python train.py --num_hidden_layers=8 --hidden_size=384 --num_attention_heads=6 --num_key_value_heads=6 --head_dim=64 --intermediate_size=1536 --vocab_size=32000 --hidden_act="tanh_gelu" --norm="layernorm" --norm_place="pre" --norm_eps=1e-05 --positions="learned" --qk_norm=false --attn_scale=0.125 --bias="all" --tie_word_embeddings=true --parallel_block=false --init="normal" --init_std_qkv=0.0248 --init_std_o=0.0062 --init_std_up=0.0248 --init_std_down=0.0062 --optimizer="adamw" --learning_rate=0.00105 --beta1=0.9 --beta2=0.99 --weight_decay=0.13 --lr_head=0.00464 --max_grad_norm=2.0 --warmup_steps=597 --schedule="wsd" --decay_fraction=0.815 --decay_shape="linear" --final_lr_fraction=0.0 --batch_tokens=65536 --max_seq_len=256 --doc_mask=true --train_tokens=474500000 --max_steps=7241 --dataset="wikipedia_en"
Each number is 128 + 24 x the weight over its row's rms, rounded and kept within 0 to 255. Layers, rows and columns count from 0. Numbers have three digits each. The size before them is the row's rms in percent of the matrix's.

# up: layer 2 MLP up, 1536x384, rms 0.0542, rows 1321-1367, columns 256-319
# down: layer 2 MLP down (transposed), 1536x384, rms 0.0418, rows 1321-1366, columns 256-319
up1321 101:163142122158127153109136137117139135083191116126128148067107138105140154141145096130150137084118112109094152113122113103100096146103138127105109122159131131135061129133124116138130103114115144
down1321 101:150131139112131123109134102130113108150136153136127097131116158112046123098121157205153122125080157141150115109114095147130137158118099105158142122102156134138118124121147143142127115126166144
up1322 109:151106131124123087159130126113113115082074153120102130110140102140143073130157168098131136081135085137123116158090151123115118153131129133124121133099119137124127164119100114127107165134169111
down1322 115:121124129139127137093152169114145129144151157140157086155045111133149188158138122139111142145090151119153141110157088107128162142122127112139176097152132109102115129125180152134128120135076137
up1323 086:145136160122104124119170145133136137137152109105140151056100110141150122146128124135118142100140077118134142178125152080103133102126158130173113098142159096125112159120167112117130107133129073
down1323 100:196156082152145108092119140165148098158129144153136087127144119120133151126137093127126135117115162162163128115119120153106112128100149170079156163089130115095128067126099132159103122137106124
up1324 096:139198134129129124082120143120113141121165132151125167135113111125134114137153106150114132101121107116103119101146118134130098111103129119131151121087161145143110177104124127106144163093115136
down1324 099:131128079087119113108120119130129168164095112122169140109165165122156120132104143137157133140144130146126169165108148128167146122123114125147124109104143161143147124123159101128101118167146147
up1325 110:138152084150138124133135125128083108126117110122111122136142114086157132150166101142129159107134092142150148165127091116161123131103095188126164094140142153137071127139183101093109115153155140
down1325 112:106133132125121150084143090131088106117132175132110087150128113140156140111085118127144093191118102194145151124140133115128118121153164109135120091158086125160127112128139179147108163136100092
up1326 091:132148145174144117133119108119086127131132124167067077131090131128112133123176164128120188138079127140121126123157179132109164158095174122133158090152148135115116121148159124111119163099160166
down1326 098:099119156107110108144130109130096195133127145129129158134138165129133143090088118157122133082106143170141124135134197140134154130134118151125138130140129136150154093111092125107074113119133138
up1327 104:157130110148124129120147141148093132145153129121105143113078215101119111121141156147163119119132143127097194126112146108133130144128149120140134102147128115101151091127130205173098117160156124
down1327 105:113094164121124096123138127150112094130117070135104087138165156131096095160133118136151161103144085175144116130131109147140106120119134098130141155122083132148133113117126120147092173134094144
up1328 100:130156158183132125101109146124097119063158146136102138118127114102135083138177130124121121100144123118135152186058122145097099150147113106153140079132111144101118127126151128099142151096157140
down1328 098:168166166097090117117172113140150111124175133118121114076132142105163134098171131137126123144099123124128105170118121156073107152151115119161135144130128097132149129134098112125151105151100111
up1329 067:149115130132142154111193164116090077132119101174112135150132122105167098132134176069113133095137143167109107109135123128130154134118086125138119086170133148148111123159145156135168111147125137
down1329 074:071141121118140095170087134110160156096159126125129137094182145142132128141098123177126150107135136104150116161113117120130096136119128105132150113097091103132127107103146067126099096119128101
up1330 098:144165110110116144116145114147134133094122173120100096089118114116112133141118182127140151112097112134141119167133146097169098122083129156118096108153101152069111123107151142110107164086106128
down1330 096:148185149124108132129112118137150128156161128122126138110121135114155156113090158113087132099119122111135125141136132102168160144144161133102144094118111118138102143163138103174091132119099124
up1331 111:132148087117119101135137146129123133155140155116080134116090153106125120146202107120097117111089100136105137121141117091121112091164126137123176142142136128150113128134137148197130135115150148
down1331 106:169127114122106091121116170130177104102108107083111123128176139108143086120143109114153116138106137100111134102152136129080116163108178132138104149131145135120095102151123135122135172077125101
up1332 101:132106137133112139104119112171112107098123159115080118133094102087166101109123133150110101134143132104130128137123156098121125149135149069132137103137131129137115154124160140151115150115127116
down1332 099:132186099147157163139162145119159110122126100131147149090108073174121144130078103130085102126106098109125127097115155144150122149150145124158148085130108105130131119091107123157080167125139119
up1333 103:153130080125130127137155125115122153154141135148138139135138124102146140142074122113121136091150146130106131150082095144100083117128132115146138148136124183132143159166103153147138153096117107
down1333 114:136140133094125109142107140113153109114114118113118130123127111118107083115134151129126130173107074139150149164174141115197154103162108159154123122116127111141102136105153144102124150168150157
up1334 105:155137093108135149115141121123142128146155149071110102111089163103114107153139170120143133137091109138096157140116144116135145134157135145134110136161132130117131122112106148160123148140128145
down1334 111:118154117083116107119133096133144109163169113126135096109109090130135170080130107103093121110125109118183118162175121124081133128130082128147109100115113176089119141118133132128122140124121140
up1335 113:153156031115152134139160124127120135119128136151140122137127139132143048165134134149124129088112112104123162188114115129142139147151122123141130074098081115104132141124112153139117135107142137
down1335 108:149160141142136147141177137116102142136098131111126158170108124133108148092110148123153137145095099197101129161143104164132146160123096139140248097098143108148089152129121124139137142135079127
up1336 093:162149113144071150130160142162097099111145096136123138114136111120154105164122135144152114106143142146154153140100103114157125147141139105131123067125158131109099124105137115135115101102119101
down1336 093:155167114086175112152138143135140135178101128165204137110112142138089139124145112120096123146115133163165155138121144166130115110102121182138128145140130106139128095115097123119145159122099087
up1337 102:138090185173130119103149184157142084135103132130143146159119122130139125167133102133139150137149096124091127126138134091059118117150160135140124117130138161084077154141163096131140152128114128
down1337 097:125124142140149131126086140149130137127128151118158176142106178175121153149084067098109112153108115158136134119165120106122174135100166108165155158178149115132123132131096115157121128117105102
up1338 086:128180125142145136100140131167101137099168134139101112135133138151154122124131107156101114117095119140111172140150115119099088113125128104132122151139168119108122145114163145126096158132172114
down1338 079:144143114123128120142154122119161134191154113122150137109094134116082146101125128126149148126143144143155130151096142129130143147162125163134117093124102122154103144153154114112084092121084093
up1339 099:149147115119164124110145136133129098131107116160102118125151127092174099141124132122157132145135134130107116172150143096164127091105108150114131114130115148093093144133106150125141071104142165
down1339 088:147131137133104141125139132120122094124131133128109105115142108122161152126091135117080115075179125104098101143115099102076128145139097086128127139097124086087122180127133129136143070128112176
up1340 106:116107113203140081139126177113124116106156145136118093132131150126125085124167130155124151115105100132137130141090115113152084138128115121106159143096153105105131143114127135177133119127184141
down1340 113:127131137111128158142137154121130129130076097140148082116151131133123083177084078147109164121125127106114116139124142147151180113130129149118127108160163080163160100104158159115092087138133130
up1341 099:128146156097117135141140136116094110112085121164142122119150143094129103115125133103121129053128134085114121144200152142094118163144146132112109146121120090112161145121138183120142098134154129
down1341 086:099121135105152136140115113105145134119137156136115111152141116186135125161094134133120155131103142147112136115134141113093130120097101126127131138178120091112138126158124109140136098158124180
up1342 095:132075149121136128133203174133134139114119131129128144139133165094119132141107137131097152123030112140098146139077122102113096120148114132135093135114137130143107147129122147158134103087127105
down1342 088:136129154132156102086136121111106142103109107111072144117134072130204149148096122098087124144107153089072127135116124121094134105157116094135107136145088110147138138134134150102096114151135126
up1343 101:114107152199099140144134166125115138108122141161160115095144048146073115137152115137132141092129098106122113115130130146121094127130119119085165108150152137132120104131145104139127150130144124
down1343 097:113137111079150135148150118143162134134172139156147127122123103153125136118150127156100104070154146137152143115138130123177109092117090119116107137098123119124073125134110098169145172118107091
up1344 094:120103106114102119106114105120129136139073138138141149133157140112139108113175107106146166113128092095133130138156133106107074121155083106108100154176138155120112164132145118096138139144133115
down1344 084:139109146080091086111116135140098133112129138156139148158102180137137132141152142164105146119111151124124157118111164146097123110085095125143107134109112106111131133153091139117182092183136106
up1345 102:151144150118155151036155163148145133100126142147128103146118107127160122120114149100129077108147123121074120130142121132108098146139128136162150111193115134093088118110162149144112151085118132
down1345 094:177103121104144100110167131134138136116137113155138167134170095130105155139139098134115158136166158148127118117156117130097147144138117106176117120155150140130175156135141120078116151138081110
up1346 104:155151105172141104090144148147084130156131102130135107123119141132125106132149113124148105063164129106103135165143120119133083110104112121138142123142110136127150124122124148151118106131127139
down1346 107:125141075134123169169130124133156131135100110147122130107113116093107118146128136130103141072121181127198093104133126143118138111102098156162154100099141107137114054143113131149073118134132079
up1347 086:133117160142133102093137139119134137141143148121149149118116120107163105185178124113085151111139085128123115134100124089135100099122120127119112112118129186087089128153146139151135133117149172
down1347 088:144147096134139079115146159121121088163127129109104129094103119123134112152149125150101173137126115131136133127108148092128144143133106117118110067090134153146134172165169101149135135141109133
up1348 104:112156141130163128119142153143106111137085135132111172133108169100098127162159119116161153119110123130066123102139132111083133148119123154173127092163121129116143138104154127158124198100125128
down1348 105:158109183123167143159149123123073097107127115141118094127155105127130118155126130178104134137167149143083104122134134130134138107175107110111111101158156130136132123122126112123125116143097151
up1349 105:105157136198109127082139113127101119105115148119091127134148130127173116146148093089120171136079109114126130172126120110115129133174099114151124123168123116093092102107119088113110119141149121
down1349 097:092113092122093095132158133142142105087124125174079089112134133104100117136138128130123129153155161154112121083121149081124137149154122095115133160143140138088148119138142155158132115099117123
up1350 109:157097187124115131102131117116101132074161127097135147150111105111134100182160170142154140128129139122120127145093077137105110141131142133127114115160096148113127102136125171130113166102102126
down1350 096:129130172184102081089117159121119109138171119134136126124167163112096104152141117151124143119095121144131108111099081113171047151133159131119089109127198109127112127134138096132111159117137126
up1351 095:155086087117085134142127158122121093084144126147093104097136142133127142143134130092110141083132138151140113129141136086129137129088146129160120115146162085133131161151176118092119115140170121
down1351 084:138082097127145137130128125134157109152168127144117161117151133113084135113163121134138142132132141123149119106116127119153136175139146176132108152143145090168100151136144142128145144125155087
up1352 102:125100144136107152137137118131176105109124143126116128128126110135097086141132157121128140127108070150121138140123102048141126099126128123155084134122111132156121120114136180149126143114146161
down1352 104:083110154103137102097131129125081144124143142121142128194118126158124116100124157118109139096138076140125120097113137128142167169102103126099116104154120090114155162115127095115118117131130115
up1353 094:129120149132125112108114155147124114099114165139129113127097130124127127167142116127125116121146140132124149160136111103107130090095139151133157147137134155079063156137144137143146116092157123
down1353 100:118142116125105122155137158124128117095133150135113112126135134125105152142105137135102149130080146145106126119121137127177124087127134147151125118127090115129129147111123150115131094129179097
up1354 091:129099139127093121086164139114129117087160151083155110107089143133158114123144144124139159101057141157133121144134148067142131097180115143162083109148129113116130103135153144138160156144131167
down1354 099:166100156144155143116127154121112190129107129161123165105144137132072142126076093159129128146126148110118134157112137181155179172186120127115102157111111125133106139123142128175126152105119120
up1355 081:154142135133114127098162134182140114148142142077103148141144134096136107178113128153112116100052124164119150157106127071134109117152140118099116084170123118075105136115165173141072145152137083
down1355 070:133141148150098097153119135103158155110174128122128139078152143133090109144091123123145177127117181184133151094116127160149172122121127125173100150171119116081089124107117122157143108092117131
up1356 093:140105126105087142098151080130091077123163119125070109077116079115120098114130178124154127139087118134135135111138173106158146188156094122126101130115135133122134107116159146090111113114117092
down1356 101:125090110098134132118148113135127112167146124133134159127093141122147168105081087111152133110141145144115115078155159156100124152148136124129127142148138102164129125119097151160153082161099110
up1357 102:126147085136143102129109108135113113150119131098084135129095096094125107157124154157117167121108123115157152137126113147119111114147127135129151093127122136091157175140109184110104158140127137
down1357 099:116133154100146134144147127143110142179111142142135165145095122112101134151133139105144179122136178152106095102169128107126167168077137115125114056178131090142156131145136162105117105125122122
up1358 112:128129156135115163127123099134095131145135143101161120107115145130133144137122154099086107122124130133127195108079138135115132106139123131157104111177106135129145123129171134128103124137160148
down1358 106:144127121155114126139107149135110098138137133086156117153126104138137139155111111060112125113104153165104089140132122134109109119130145094089137148149184153093103134133138112116126135139139099
up1359 099:147128120146092080145169178125140143126112162127125149129112094131087061154187124109171130086116083127105131177119138112123119087133184146126138134120134142061109103124117123131104149101151113
down1359 108:144149152154142089115096095133080144153132123146129165124117200139114165109107151089103161146097155134142158088123095138155108144128128117109131122107135137132153106128141140121052145135105159
up1360 097:123119143154116175197131132132081131128118150141131173132080145131136132142089153102136144088165145121116144140139172109111103116132146130158138130160130127125087125127129145121138156125131122
down1360 099:154069111173159141138130123155119100115118131185146106140123141124152162166130152115098158113131158109085138136152149154134137129105112116163132084125100111116106122091114137084147122112154081
up1361 092:136111145103099154116130125118111105110111129145144129130111131126119127096133178134103173070085142120114138130126092130184103130174091109089112106131149114150092130138078133123119145104148154
down1361 105:129134101169140122134111130128173137098112120138127133101118090103124110108158129154112100110150145133105101125133155142148130121120120161125118148137153147084115126115133111140125179132087081
up1362 103:116128170156150154096119148138078145106149123117100113162085135132150123122145150125115153096106120114142108141139126150087140142068145100127169118115108133133120119160120137128141119158153129
down1362 104:129114163158148129102115111111117144189129121108095130110079128131147149084130157101147120091134162114124094110157122130131132172134158120187131095150115153169125064140142156106133100132122161
up1363 103:133101116163173144096104134114117118122148143134126123118114126088114102130120145164126185111110143092102126124107111121154126137139124120118165129137132108110126114122126176154111111139136144
down1363 104:115122161108121132186119129114131148137084127087145096125079116156092122131117130142157111120129156154163104059146119165129112152127114113174113122146103123127108074120132124157152134157107156
up1364 096:141109155130108149115123138123142129121141120123124129088096159136119121150121122133147128156140124128113141129080122115156084108114131101101117131158144149123063096116125123121133155148107148
down1364 095:068093131127165131127143139147128127136085090100136096146128082105111135117099115150103093165130155141124156155126128144123145126177146150110142097104153110152135155135126091133123143137114108
up1365 109:156099099158118109133117133123114136116096110132126115134140141105131113141132158144112150133151117077107124142100122143129105150161130099137152119147128151125132118126085167157109145106173112
down1365 115:108114126131105139132095142120129153088089146136094170174115119135100130146153148111100139112122124095153157158083127105145110129142157144146118187144115154105144127106124099147171144134098139
up1366 128:149125126130133097105146152126121140133115127097156110151124124088156066151132150156141144139117142137127184121144130125102121111128078132134106087114124141136136138145135117138115091149156104
down1366 159:094154111151150139122114117111130117120124159132150138113132146089141095206145180126125149178081150167122176092119123107128172145136083092105115119126117102155129146127140139156154127155120139
up1367 099:137089105160116124124132156148157100137101131154114119098101159096108103125161180144148170158165095126129132117141111103145126124144085099140119106142156167121106125171127116112112159119139120